Weights of a small transformer language model: 2 heads of 128, MLP 768 GELU.
Each number is 128 + 24 x the weight over the matrix's rms, rounded and kept within 0 to 255. Layers, rows and columns count from 0. Numbers have three digits each.

# down: layer 4 MLP down (transposed), 768x256, rms 0.00512, rows 425-477, columns 128-255
# up: layer 4 MLP up, 768x256, rms 0.0091, rows 426-477, columns 128-255
down425:117105129111129133121172108110155104092109109141128104135102110126122133124129099138103130121133110123154164111120116158117135112146121108129113129105122149124116143113135139132132121138099128131120124099121141139134145140116112132116126148105144114125155145131131141154118130111118121129080145144148132113130094134114126125114135122126129145145148110123115109135138114150111118158120
up426:118134117139147122143132132124137124137120168141069196120120148134127129141137093153162120133122130120119144125134129134117175126134117136092128120118126116150131134127132125113109120136121141140128128130126135125119138125135124116135118125044125151138160152142144150137098139128139133165124118125132126180108133143145126131128121145126144137115122133119119117131154142138117136118120
down426:140117123129102110119096153142110153141151138104141099128152140134132134135136152129139139116131138155108146142114140146131128116101156107138164141135135110103139124139109134106141135134145148150098130139125136125133104117144154142137135120149116130126114115120131110114160119161150120128161146098127124122145151127140129140146148122135118109134111135151145139128135138104127133113119
up427:141103106123143132131089121111128109088122088115103164131132096119125131123124108117142144098132127141120126106131143112107127150128109115127124128120095091143125116128099139140105092103122109114146124132134132126104115124123111095134105119169124166143066121135112129127129153144181115179136069129142116149152147096163125117112149100124119119102128155085090103116136130153144138106114
down427:134104144128128109115171152130122155145120122136135112118144146122121113121114156113100108159131123121138118124087131147150122107063139127118103119107172145113147157120141101113152138157124126149104116107110106174152140151150143175105129138130139116097144133113139128136118130089135114116122187139104147089099103125084152138118101096142133137097155115119176130158123114119101135129118
up428:136118136129133119139127201106131136133113145114161128130090147133152120119142097113168111120106133114112137128126137135136127112129112126157119139103117119138117113123132119115112123139123123140147139118127131129117115136122133120115123125154136159139088166127129149109078110116121134185121113133124123180111128133131135122111132144130132126124110127133118104130162116119129117117132
down428:131126138130127122109126135141103140140120144119153114136141134107129125107102141129146145136146109134115114142105135106122119131113144103119134118124131120133173137127120140133130130092133126129109113159127118130139118107145150165128130122135113141119112118145142107127112121154129110104162137106092128113124153120117134132130111131127122136102108145109147125113109146110127138102122
up429:128116113134136120129130112127128111121114083135166084122124123133161135141138110140144103129110134128122119106140138138115140120127107125148123104105132137131132124121130118126110132124116158130111124119125123128118129131145125105133121129080118140139120107153136144136093114135134142097124118121147125146119115109120133132128130150132130133120128124121116118115126122127115126110123
down429:139128119124106111122107135127138165123134138126126135101158145139132123135127153123123125128134136135107128147128137124133121130110138144132130135141142106134149124178119129144138132111124127138113122147115136136128097122128133144119133116159122139107125125123135100086159129162139130121165137116110132112126143119125135120122157145121120135119112126148150145128134130097140136107110
up430:123126127123130129129125177115128124129153126126155126122147126128079126129124126133110171147128124136135133125122129116134137131126133125085136138129136105124135116124135129119134134135135175142133135172121122124140128118124124145132130126103152081126153124121131122140198118126155127118122142130113135159075124158143129137140131132128124129133133117131151180130092143134119110142144
down430:109125131152133142150117131129084115139128115127129114136107114148120144130132107122145140119110137129116152116142134124138158124140113115131121136130136137144102105106125128090110123121136143103149143107135127117129123130108130109127136129134114155138116117145130116156132123105126123136136119129141138142157128134131129105134111139111132123120135150130099128116118128135138108118135
up431:132116116129137124134138111119138115121124076121120107122136115134118131122130106151139112108117133131102149107138127131119127122130114128149127141110109134139127125120123126132107141127111076124134124147134146125100136129138121100145110123105131161148118130125117153118160172139137135151132100121134122111137136125147142124127127082134144123113116119115104105119104133147138146109113
down431:156109142111108124118116156130141160127122116119128125116134143111107134144119157122111139141131116112138097133106151133136112112090144105120134117122145109111134142139145105138133134115129114136129111147096103146157122132153153139094136149130127113091140130127147113132114098112129092138132179110122138110107115102119141119132123132156132141106121123127149127139125122116107126135125
up432:119138132131130122130147067104130118127125142111116061123142144132135129137139106154120134116116123105135129139127136123131164112133116121147129142119140138122133124120150121117124136127145188127127144122120112131132126122126121128142124127108133123124081154137140145135157108110136136126123157130130130089132121145110140128119125154137136130127138126119131128134103122123139104141133
down432:116140114152140113141101132145081149151124154150144151136135139124139120138121151104153126155126149137098098137141135102133141144130116144119130127154127115143145102128117120139132130107153131121126142156125142111127118115131159140126131110146109159144107106133124127093127150135141127125173115119106146132123163140146128118146123134135123121115129164142140137117112154113140145095125
up433:124119133127115115127128105126122121120123133123171107123136143113084124123126146113130093105137121118126110113126135114129151131119113115100125102121134108116126115123129122107139111123118103149113138140134116127128108123138121126114121136139124127119102114127108114122088095120107133145116124123140127111166124106128144137106130120128118116140113107095112137118088130112131143142121
down433:116134136106128151138116113136116118119130144143136120133110120138141107138141118107135158146138130139111140124144161132144137126142119160144116153112095128154125124116133152133118114116102128132122113113097142137132127120095111139136127106127103107116104105132157128124111142125139114142133125116108137113140150127124121128124120164108140131098128149128126111139104133133115110127131
up434:136118113130139126141148100124134117128123087126181144128116123138120130144133082160149127118098129140104136121135127137117136115134117130177132129112124144136127119122113126134103140132122112124120125091125128127114138128134121104142121119083117161145118130135133145133119146136092131148121113128144127137111126133142141130128133122122135131117122132131122100121068127140125116108123
down434:143133137130102111100114136130125170135129133116132113119142157125117128130124140119105112136123124125141110131100120136129128134100141100121141118142151109126118131157134118127125137107132133139124117138136112118128111120151147151122116126149115141109128128133136106104131112148144110114159144125108129127107135105123133137112154128130120135119122117121148132128125119109124124115110
up435:104176050100099100075085133115089099094103110133117119125171143099188134146073071161065111072213122100125102127203104117131186160110106122115138063086176090123154074119156160092116068057159092145100130255118112099088106149175075090087116133049104139136119019187103086129141148154218150160145201102168127071066142049162194164123118064127080142142166101000119201121229113129112113141107
down435:137137150116106083184112121126141172104121100125155152112127117188117090124138163146163151144118131160110125131095150123113116107104132131099157123151058120121125118152105104154127144149072114164124118135122144136145142107107161134140137123116108167119152121121164161115147134168065137133140122146121118138127164139075064102135124177133126090119122172217103112135137137093162152113117
up436:136131120121136143138118174137115112124115075133088142141123095135164127126128123150158144102122131146105127111145121149136124130127139131086137147134106120131121106128110141146107119110118112122135119113135144127120121127104121102126124117082130168136121122130125104125107163145119122159136098138122124110114151131155115125120148165109126124095110127119117132115120137129109129102122
down436:114122150136141119101168121113137134093124106138130101142104121121120139123104123119082105132126111107181132100098130150102127136111126123119092106109159116113133158112154107128132146144094134143118120117118091157135138147165131157120111161106151118089153152121123136170133105101126116128109157126148131102140075110114127130122112094156130137136154119131130137111128089131110108162134
up437:123133147127120130118098134134118144141141133131139153125119129127205132115123152093112118129147128119150125183123132125142127135122136132092121107137136089130131124135147129136156115123140128127136141124130135129138119126145138154097135128195105110110131132118117107122188099122130117117130134129102129112150120132124117130126124116132115131154150123130155166131093128125136132146142
down437:098128126120125151131150102126152085112135124129124140133119118131124121116142111141145137115125137142124146118144114121130141133156106148122125157122119148147138123108133135126120130158119126112132146107142144136110147116086110098137127113095133130137125123130125157141121135125130134128101101132156098133143132134133116128143131125107119113145132135131093115133132146138135131142151
up438:121127136118105121119128078137128145148139110132084126118123119125135134126120141111126167121155131124139130134127125130146118136123133129133124102137126098136134132129134139120133118140125104128137126159130135129115123130145140141115132130168111137128140104132119116123243123130120123091129137117106130170171132156132128139137120120133123126106125123126134148128096125131139124126132
down438:132121126111122153130140114101160090108113105137117143127126113126124130137135108137124144110121130147141157111133122132123126124151114091134111148127109148125115129139129125116115106130142118105148117105127133108138132124117101099111125143122112124121144114123131151147114140127110123144100124141161132135124116114130123110125137133134131136160119129119109112126156145153119121152136
up439:123147109127129137133113120108146124127133091134076145118136113124141126137118106134113145146150129121137142141138114143127119147127117137100123151135132099123134134119143144132131119112132152126147133163121128126129134134107119134131130122114131127133120107134149128144131167143132108182148118123130129160114147130155119130141124160117124138126138131110127187142131146150120101129139
down439:124093140141120098146152139125114131135120112121121128147135130131117128120106146143137133096120152118117123116105127140136131110114134082110153120140146128116106121102123143085146135151139156139113129120150137134131117144127153119123121142134131151144139147108123115149148118116127130113094158144135127136131119124121127118143116106140115107125136127165137139129158131118115123126122
up440:118111139122120128116107207145107128134121153126120177124137135137093133112133163091098118098152127128137105134132137135144171130117128124128132101133141127112129131137129125130151138132125127133124126146140140125135111129141129151116129136186123123122116060131121110123113115123166129085122144137115131120138132128119125137125139117130120132131121103130134174119116136112136137144120
down440:105134120105156154139149106115150104101139136143132145149103110141143109139127086135133146121122132131122149138150146120122132156188116160144107150114090157147128144119140137122109133125120100115140144115076129149128150125080101106124125133092129108126126121123139145134115135115114125160120112113138103129138101132128129131145121142119133126132146155128108122111124136155122126141161
up441:123130125144154120135126128106135118125129157131098103114137140133154133132152108153094112135112130143114130129123139135123172113133123130137130132121137140130128141129137118126126112122141139125129134136126127129142130124132118125146118132097144120135146168132139153134103132126169131092121132132144130116158118134128142127125130094139154134140141118137118095131085146136121131141121
down441:133122127148082104135077153174110161147156151124140130128157138134114127145128159114152140123125144131105116166135127106142123108112156131118158137140134117142144115139124139127132128152146146133121142160106127131119119135121169132138137110141107143109116105141124110096167125149155126131172130110107128117117152144141124110150118137118112120097127146129129150131127141114135140099125
up442:111124152140122115123141123115119140143111117129111122120112167127103135130141130116105103137142121107123136135121137121139173103132123135115124121129142144123126146135148118100153135144144150147111137163127136127143129133144140159109144130089147117124154143120133120119096110109122127129119164141124132090101114159116151132132116116139138136132138089156166114148228119104132102158126
down442:134163119124136136151109137130139105164133152120145133147125121127137113116127119146172148112135135149107131143129128121132120160165143151133158138137103113147140107121121147121114129098153127100133126148140120090127133098105127128162123109131079140125109098131122123116138125156126133130173094107131102150143173154153121136136130159116120106129109162122101116108128155142144128114124
up443:135109127122117128132140077123137131113126122120150097141134115130085119133116125145163128126107127126115138144133123122124090123131117123126130141127103109121122110118123128129122143121122110123139134101131128132117131122128128109140127128131125166125115142114114125118149146129092138191126133125132125132145131134131122119117130115118124112132123139123127133121146127129128121103140
down443:139150139118142157108148122112130132114129113130127118122104118110125139127133133125104115152131106115158114093128143138117134142110122135127098107115147120118138142136149091170122127114103116129125102115126119128136130123157112147111117145117144096125126147139127136145094099104121107120117139126116140122119124104121125150097138127142147134131123117115140096145101090126115118146116
up444:137141139119115130127139165125118131136132107127109145132129123122081124113107128113131126104133128122125121100126121119133137135126140123131124152132119141129122107133120141120126144134117162129151132090138124127128124130126129131117123123099133146130083114118125118121144135116140125122138110131116125104118152101089112129113135128126112123117124131120117140127075128131140109130113
down444:114115117119165153137145119131132097119106133105119131152115121105142115119118121132124141146125117101127108142138144134132119132149118140114119121122114138106125124086138130118141103118135136140133121133114132136131151137135128142123148149109139118138145127124122138137089156096133104149112130128123132150114110129144150127154097124154149132120157133147123111100141123152101142145130
up445:115136127116108129109119078137130132134159117122075143125158125140121134139132147091088149143149125128136130160127128110135152143127127124097146110131117052135148136126137140105150095128142135145110118170123125123126134121144113153152126129186121107132126117123128108135110148133182117135134156117114139190138133181147136135151124081131123136099117120122135179144212141138131102138141
down445:126121129134154145150135126123124101098111129150117134102110105158125124149120090126152143095103132150117144101134116143122135113148113117129106148138125169107086139132113105117099106118149137098138151106140137132141118117101131096100152130093117125118125129130137157155128133118095127124097106151173130141151122142144132112125100144134141095141132138121108104105147143158128095146109
up446:113122142132117121126133082121126132139125124131155075125128141131126136132142139136100093123126128111143120165125142122115161119125125126138119121130142141131126123134150118113151139121145177129102138122120131129140129127151135142106137137156100105114126156120120130138123114113093125123120156129125132152152105143110134130109117071129133129157139123124138128130173116113131127141143
down446:131137116132113134139101100129114121151132139129114149131125132129145113120141139129163137130122149142105134130143135111144138145155110142134144154128084145153157102144123132140107125130130110113118137125138136114120108096095104110143118099132105132137097110155127126100137115149133141134153082103138137131151165142147104124130151145105120120113112132152124120137122146111150147115128
up447:145134132120134130146152131124137116128131067125134128128128122127106115129122120166156141118109137147104139085129123147140121126132129129110129151126112137115123106118113134131116149129119098129155129082134137127129124128104126103133111126072155146135109158123130118119086131137090137133133107132132126201158149134141131125113138194119131117104127123126102134114108134129121139107125
down447:134101126136164131113139123122130129108138126152128106130113128109124144129130140101101115134131116115141111115132141129114130123108144128128100108112159100128118138113132119134131116108115144131124110121108104135130128142151127151127118142148129119103152120115139109130105127104146109142122150114114146110117104080117131134128111137157126156103136123137147125123133099135095115135115
up448:121117117130143118133131111125143136133117136129085086116110137118151133126138099133160108138125139112129136134120132132130152119129104130143126128113125136113129131122134125107110108129106136134152138127120124132115125128149133116133121138103133140137170126137136158125114109122164141147123136126136128131140124141128141127130120147142157126138122128126116119129198137127123139128125
down448:127129133129074124118106143137117151134136126104119116119164138134121139156122163140138153123132115143099128152125151102139125126108147105138153138149114119134146133139127128140136122106160116119103126155122124118138105133146140131113141115154129142129112112125124102113152123164133124114151147103104140124128166134137122136138151136109111114120084142136139141133113157126132144120128
up449:196086146121179107160136206009222122127112145078049110096000000107144131165125000067120000228152181200142153058145119075109000194085137110178107125141141077249142000065076156042117151118113089086255154238111098129088109120078054119130102139255194189138255082108156219128047000168255180180045097087154123201081129116155124114042118228157093084112099164193142226000179179112164225229209
down449:112204119219039159066129166167000125113106156188125084156241125041086126068130224203101175067208055104173109188027169096212225038205091128115092165082148142140122148222159128180108140145071112108022059097159110105205063160203173176089127145186117070096115138165097000173157178147087093114193204235165160074090189173040131079111177041105173165095091151083113155255085058153105131010074
up450:140144131125125140136129205140129127142136111124150194151132127129166119116132123145158133115112126149111128109130124126130097129127155135111142138120108112134121115138111145132121122131148136128142136125128133128120117129118130125120118117070127141130136159113116112121047114126123121159121119137115123123103145133142122122106140148120126122103113130138111087122167126122125133105130
down450:121134142138156131105148119119115121106113124142134072136101103096125135098132112115109125140133113115170130099106100164122137131117129101112097106111135144122129134084152121118123123124102154147121131108138099136136148131162123153143122131133152126118140134146120128147106133124128121128132126143133156107131094132131148141139117118134125148121141121106129114127123112134119117149131
up451:129113131130122123122125157109112127115118085132131058123135128124003129118117145095128109097140121115123102128124127112126175141122116118082128120130130113131124100125123125121139121114111115146116112104145124123134115124132127120129122138151130146124054148109117111121122141123131120117134111135133120097163136089111152132114133051124115115112107113091117116123142141132119119129123
down451:105123134113142139143123136148130116127106153122141142136092130144138094137126117128143148133122136103116130146142157139133109095148126165140126161120088134122121136112130137115123118120129122133119118145099129157128135129101131143123144115081118101104118108144155135135116112107143106136116136117117118133137139136148125122157089146143146122102147135159109127116129122129105134138107
up452:128100132123135123123118098101122123104114154111172132127137128119111129114139126125131118111123124108129136129118133113127187130131112115075130140134124139104122121124135125122133117120128113116160136133132118131145121125133132124145119130066155132120094120118126135118189135115137133115124146138123123057129128115112130122127144109136135125143134125119121135123124134131151121137119
down452:115154128131150157139135141131122140143132139122135152143132125129132117149113154130132133170123128124108105149135157103140119138117123144121108110131132122143150126113135108151141114129138102138119123144104126140133157143123134137126122130103151100131127124133126140136105136097114124123144141127102127127122130136124126150135090123134138117122140155127134088124090109139108143119146
up453:137127115140147135131132119120122118120110018130104129135119107118102120124129098143149136110112129133107139119132132150122114123132128135170124150119118153122117117128112132147116151118123092110144124110130128128125115134115121102137122124115133164138105135127130134130090127139093116134130118135145121091121143096134122117118131100117130129133128139133125118119156133132134128106113
down453:136130153110108107106151138117133152141126116130129109142117145110111120111120146141101115146129122111156104140091110144124106132103143095128139102130157107124131144119147137126143139137119131158112118133116112136134142142135135149126103140145135117114146145128123114123136109123147122118133162135104123114103109123111130139136148110134112124094131109128135125129124105117097141138133
up454:134137127118130131126108112131124133124128093134130135128136107132106128113124135112134109113139139138120116124145118142133132146122124126111131107133110101139130109128131141129121121116111063125152119141135143127118120132129124117128120131166135149135099107119127118119112163147182122158139120120109126166151149122146132127129137111124125133113116126107107179119132143139126135117121
down454:131100128111132134123168131119156123085130108130133123138123114133121125141114128132110145119127110118143146127117142144113125115128138116122119129109131141111123149127126124144135119157124119135122126114104112160134136137132134133111131157096140102106146135128131143165125116098105112131085159134147122103126091114098130134129114123141134132138137124138129114125140113143093124155139
up455:154109121123136125147146151123141105099135149110199135134104109130061112125122091157158129132075130148108119089129128099101102119126126117195120141102117126126126123124094116123090114134125104129140130086124115127101121128107121113159128119197127168140104096132126148127109108135136149172105098121152125124120124124128112123102141116131135120144121145142102126107110132117121162100138
down455:124127148136148134093119147130074168151135127134133106128144130107122140127122147093096103161159090121149100142111138115150125138101137116126106098127149112136124149122142116146145142119109138137125101144096121150159112146140132163102116156138140132151128139129129117139112141112160097119142162126064164104095135120078171124088147112126156145082134108094166133156085126110123120100118
up456:112124125118111129119108144155128135149129123132123148117146128127122133133125143110087143130173125133139124147133122153153146132119117134130128113135153113111130140130144140129142142125119151136128120155127139128130128131139127137136132134138128125121143043132122109125139117132120117142128159132128140095117141136118133131140122141120131134127128107109140166138163130121131145133116
down456:115138121114119133143150124100149090111137112126118126139111116142124132122125089154139138094120146128124149116137130122118135124171120121144128136136089139134121125117132132121119118129128105111148138113136138117127139127098092095117117146094129117116132130114136126140137127127108136143108119124146097134146108123129105141138136144118101115151123152135096125110155132154132118162143
up457:119126145135124117123120115135127142156120151129163207118125151130228139138146129116115094145142126118139136163110144138130152109125125125112128088132148119122127139132151119120156121144150150137122141104120135131152125128153137146104125132174124093113184137130138141131091079110145142089125152126138134142132104144108139130137119163142124137143141113136145141133116106109138131158128
down457:137141097134097147133087109137136112110148151126121125123141128130151119126145131137169141106131155153094156131143124107141146144158137157153155175115087136157143101148118158120118128112123111111128136126152142097097126098092115096158126090147112133133105099141125117081144134169120144140145078107144100141144160144158104133138130153083116114143103158138109130132130161130149139103142
up458:113137124120114115118122110130119127123122145135183101126141144130059134121128133119109099102146119106139094133142130119125176147116112123149129093113143118115137127133140136107126108124125081162107132164127120124113119122148115127123128138163113120122130068137114119126128100120148129157120131122116132133129129121109142139116123098136127131139109111087116113129171121111123136132123
down458:104119115100137131142106127138105134131126142126138130136114112150141119139131109131155163132140142148101158130149169125138134113157111138139135160138062148124132111127120123118127116116125118119121138135111159141141110115097121139121140114107111127136100100140158133123121153143126118126148133105121136109142153152130138135136148165105130107128133166153115126119112155117134140136118
up459:126134124145129133138149118110134118100130075119139122150135112123101123133129127143129128127114123130125098118118126101100126129128145121139130132143119158136123138127108121139118153126148185106128125130129109131136119123104113128136127128198117126125061155116129137133135122124107112121119124129137124132137130107120121115125139101116130117128127144149126076119133125129134132115132
down459:141141135129134112129129128127109143143117121154145115138124131097142119115157128109123104159121125116157114122110116166138118143106112132122115136104141134128118114142129140108113150153122146155113122117113127128117138121162135140136110103158121135153136115130124134117109125118135135122132124143099165101087107144140137134111126110135135145104157091119163131146105115120121144098118
up460:116108132125112127120118185123123135133130155127092115127125138114128133142122140100116141132164118116136113117116137118120140131120122121109115108141145110127130144128133135122149111130131158124131126119128117125143125132137131145119134137156133128117103107125127122130136101122140125057126138135137129143117127110111131130131119093128136126138120116123134136133135132129130166141126
down460:139143131129122129154119144128139103128120137120117117137124105136129105117126127143156140109134131130099151136130130126152109125158125133137116155135097140140120114145126161102110108135132115113135130123137146127121127129104117110136133131133119115128132108133137132120140131133122125136129108131119110143128113140138122125132113133120109113135139147130115120119145130144138135124130
up461:131133142126109135121123145142113127133130131133138111131122117124127134121118155106096123126145125125145125104126132121128117133122146125107122135137140136116124139137131134134147152127141170122125115120130130126139129131126146155113139116135124124120116104124124115128148121128129111101130128127121128112118131113117113130123130125124115131124125121136149151128158125116133125137129
down461:108127110127166138143154118096144090122111115131104137131106113130134107103128100137124128112118134118135150124119106144137124137152106133125113126130117145128106116117132119097124123138110122109136142117131119125126134139103093106126119145126130115131162118120103134136116133093109144141106116138153134143123096144117133123138094125122127125137152121140109116114147117149121124138150
up462:115114131134145121128140070112134127133109150128100089107107125124128133143146107135140123131121132112142142136126148142128169124131106128148115113121138128118127141118145115115131121132120114131134138138123116132137123135139141118133119140125125146128120143142147152125165107126109141096126147120144121176177111139128133134131119142138145136122138128134120134127070120119129128125122
down462:145130124122088122125106130134129145151132145139138153127169144144134127144120169129136129120135140154079130158141142091125115138125145112137141139144110111152144119174101148139125128118138096125107113150108152103119105122115118131128123106154109123132097091119124112085152140158142129125153134112102135119121153123127118141121171134120108117131102142152147135134137153116128139098127
up463:071186023090111100061073104188046105090127114121019109142219144078134132174054039148068179053255129045160044187215133105108228154096082136165117023080174090150176055129146154126099075033202091152089129255096128084094083153166051063104114111210000180151113033222101063152099156147129133193166176088158114152105154096204149195111094073089057146120202147000144153131246091150143125077068
down463:200117162087084077152091113154151166153100100127188116094089136220101081119180163134189139171097124195101170095061119215122104104111156078096173127147038137114092139130091075113112155227048140194162138131167131207160199054133165139157136105139115159087186079095169180051177108167026134099140135133103143119095166129084076081147199161161104061148129109255128092132154137065140144124147
up464:115149126143133134132146117106143140137132172144085092118112108119065131124124117146109131149144127129139118154120114128127127126127133139099116151144144169126120126125138127128134165128128149126126126137122123130131127121120118134121132132112125109116107169114139140140224118121091116090126153131128128096131129125100136119133113116121137116143148132141134093130168151141138147140141
down464:131127138129059098142103129128113114163132113106126123165126136119125140138144131149151133119110150108141139137131127127142132119137118110131166141131102109132127094118125158106138122172145135131134132116137137099118136126130133114147106099139100147149129118134112110109154099150147135129127118123129121127120152144158090122152151121123105124124125109143125141137145130114121164117118
up465:125115129120127125135137068130129108122121214123112145120135139130165123141156119160125114136109124111135134135127142128115145119127106123069135127115128124099131131114146112117135105120140144140108133144120118125139131126132125126131124124091130123117126121141142124134140126126090144098126140127139129171127112149164126134124130149122128135135126121109139160136060113105125135130137
down465:114135125146141134126109123134108157145143157140131129117135126143137123135117153118138130131121144154091130127140138108122154144134129135139122118136139109151137120146117122151122136121113113117130131127127144119132101120105117135145120101144111127129111121123126123106132130145155133125140110106107148116146146115119108135104132133114136111121107145160121112124113118116136119100111
up466:136140111133162138140109079106142104114119079131097149121118118127109121138129076169149122115095127142124131130148141139110141138133114129198127131117118127134125127129126138140099139118122123122141128146128121130126120129120107087151117129163134150143110133145156148144069121134155135149131092123158122131153143113132100124093129183128151137117142155130110098115165131141119135095123
down466:156088108145075091104115156161085181176146147138145101129157154117137126111141196123117123156159151115119131144085115149133126121083162131133156125133154128107159109153108128130166139142139140146107135145103144130127106138142165167124121110183110124104138128139122088079164122154162128110159175101095117104097125130120158116150165097135103140096152125170177140148125118075115175105099
up467:135133124123136133120133131118138126120151179119140119136128115130056118124116110112148139115115134146119141132143119113141112148132136130147123139120107117130131102127116142126114125129113081121144131158134120132116116129124121109129118133135133146145119129126129128115124132140162129184133125118116119099155148111127125131124136147130126121110136149132127150115138154145134111114136
down467:123119133113142149111167118126135128105105113152145115126118100113112145122138132119086121140129097118148121115126121139104121136106130110107105110126155148110129155114141113150139127120132140134123114103088124147138139129137136165108133147126148114116134133123114143170100133096129108106107159151122139111125101133123156126114146116144131144126146116108136107133126101140111121153122
up468:137151130119139131139130102137125115114133231108149175131140119130118123117130125148135125088101133149113114135134132114137135132128142128139136128123091098134131095134107140120112079125128054131141145150128133131105106126118123121116111123139104143139113157120114104115053144132146125213132117129101121199164150166185132135111141198122129134103115143113110094119126131135127125100129
down468:108108149134147158108152108116114127125134129165135112131115111117116130148109124085101121156132104146162113099091135107109123140099121098102083111112169159114118167088143104145141132150142153130120109114093090151151143132151141166121115136103138129115116125146129156178099142092125107109104150138120166095110091110100164129109100093140135152109155116121144113146109121135106099129116
up469:122144116136149133135129178124140123140127163150031194115120142120131123145129097152134133140133122126124129136137120139116119129126116138118121120123134125121128121123133131125123123130131188132124127150120122124127130123112110114129113125082122133129111146146153131152135126121122122125125131134141132152078141127124129127113110159116136135132130130122126105127150148141126148125125
down469:125118120133091081134089152151092125161150145097145084153138145126129122113142142129144122115126157133115144150105119155130150117134161118134167130127132109113132103122106163094153137145136155147121146124125139121124110125123163146152127097157088149142130117119133097084164118176172122126164130103113103120121133138148122125163168119129098115106115120164137144120155121110124156107096
up470:117123128122130126117123087131125127137127210118092078124151132120118132132136120131122126131139122102147149169130132128123154128127117127055124110135126083139131142122153123108144106122138158137118132171122116129135127122145131135135127127076115121124146127123130119135198129122109125126131160122111128189129118154146128141137121115130127137126135132109156138137188121124137112142129
down470:120140120130111139140126129125126112135108125143127149123111116144128122130141143135130152117124133161097133112112130120129118136138116131124132134133117142133134118122115111131122112143142121128129133129148151127130124118099110120132129119128122111126110122121121137132134124121116150105115119139134131137151143135133121129117141120110113096155119149151108098126122129140123113139132
up471:118123121142154123125116074118127115118117139135122154114153142132082137138147098139112099126116115112129131152127139140118219120133108128094132119129134122137129151131139125128135124132138076131114122120125126128146131126141121117142124128094138127128168139138144147145128148124155130121131132130147130115122124153130139127139124095131143151136122125125126096138128150129127114128114
down471:131140122144085119140103141152103176160161153121135136136152161162138122159124152147160140132125166144095129163117138117144117124126148139149160152152119138123129121149114139113143129141164124152115142168134144137127123127119162127140131122130125117120094117137124119108175118153145138134156148103122110129126156152146115132165131123128118084123143148146128146131122148113126159120127
up472:119123125134136118130136123108142131129120126121120127118114145129141129129131106134139100130122134131099139137125128139134161120131117130141129131108119143116125121125140124110108120126120104137156140135126142127119128131138123111133117128126150140142165155121122147108047123124134146149127130132145128128135128146114147119129123084142157121126122114132094100128225137135115138116122
down472:152123138141101127121100154149127159137148130113136107124152124119122140147130144137145146135142120144123110144125149103132112107094158127123150137146119097127158136131127120155148135111137132130109107162116116127132114105155158141122131134134117131095125114145137109124139109158123099119152139092117140121131167119149125137125129150142114114111108150112152126126129146124144147118104
up473:121145116130121127132140128143129130132145160140124175135122130128144125144126115138164143133130120147127118134133122119109085139130129136171128101129126097158136133132112131144118108127154103122120120106123125125115129123127133119131128118099093154127150144133121115137172113127122118116125127131135122184154125118127121124130117095119117123109125157124120124130087132137118157104131
down473:139146137121121126111098136125139126119123112128137081127135121120130127105161111129121116120133128145162153108116093165125141119106138112124119142134118144116116128143138135098138129154100152152125129110162144133107136112137107136146116122145134118130130132121121143114140152171133134129130113140131138117113125141148130141112192110131126134155133097114143120149148125121134121143125
up474:144130139124123133135135164123117120122125091104177150152099112137146119115120128139159145101083134162106141095140133119132105111130146125199123152113109133122127124142103134139104108136138100121138144120127128133108118139106135125124132120179115150141113134132113126119092111140119131150111115133118121049143128129137100132113147118133132127127129133159117135110148116110140103106136
down474:109128151122172140090152112100121127121128113166134111125114104094121128106117126102093087155145090128166102114112101112121112163117121103102079101127167118146135153104157111145130133110127143129129108129122091141144116145138115161108106167140154143112143133143122130169086146104123121119140131145098175107113091121066169117094136105125143154100142132077141112140105111111122117118141
up475:133126116138164135136125107101145121101123137129087128116116105118136125130125109154127115130120129147114133125138124130119133131131118131086118146118120153122122115122124126137105115115119138118162131194132124131129118132113116097137120133167148138143115177130146151135186145140120131126132113125147120126140138095136130119120130148126149135127149143126111105116114141156128157119130
down475:143114136130074094125125156147114154172148126107143105133148141124115130130135165127121115146130124111126123160095137125134112113083162109126158106131167114133147125135120148126171146154133143155109120121098119144126133141148153162138111113150113128114125118124115101114157114132161118109137161124082129105107131123124127131133133107130105129100141110144160129158128102097113159096108
up476:125115131132116118133133120130129119122118132124179084126132132128165138135143137131129112139112124132127111122119145115122142120129123120181131119120135146127131129124125116118136108128126130125111126112125123129132128127145133127115134133167119108123116130139124129130110093119138143068121133132146128132146111141129137127137132101133137123145132122132134113124119121117128140121137
down476:138142140143110138117100105119119143137140142134115145097136135137137119153125137128152116142127138141129126130139144103145127132120104142141113142141125120154139117163117111148111130106135104118131128136136124112127099119120115117141120110146110131122110117141136139106138129155122137131152094111125137128131138122130111121120116142125153131119113114127131132134109137110153136096113
up477:113127129153135127131131154114132128118124133134113064128114116124076129133126132135129128148125127114118130143124127121117122115129133135115114138129134165132116119119133111131127164119115175124128130131129131132133124129135148132108139133152128140119131175115134142126119108131069126100125134132135122148111116108117118121135122139116138116134150119146149104120166140129118137116140
down477:154143156116081117128112125116139126154132120113132132143121129115131137118138128144129095121126127125146140132119147134134113146121110140124151124141141096136138114155137134144126158159118127126119107115124127111115123106131124125140109124139108123139142114132091116118147074131135129122135112115134126125136145127162111150122142120120127131128115101150129126146123107115130145119111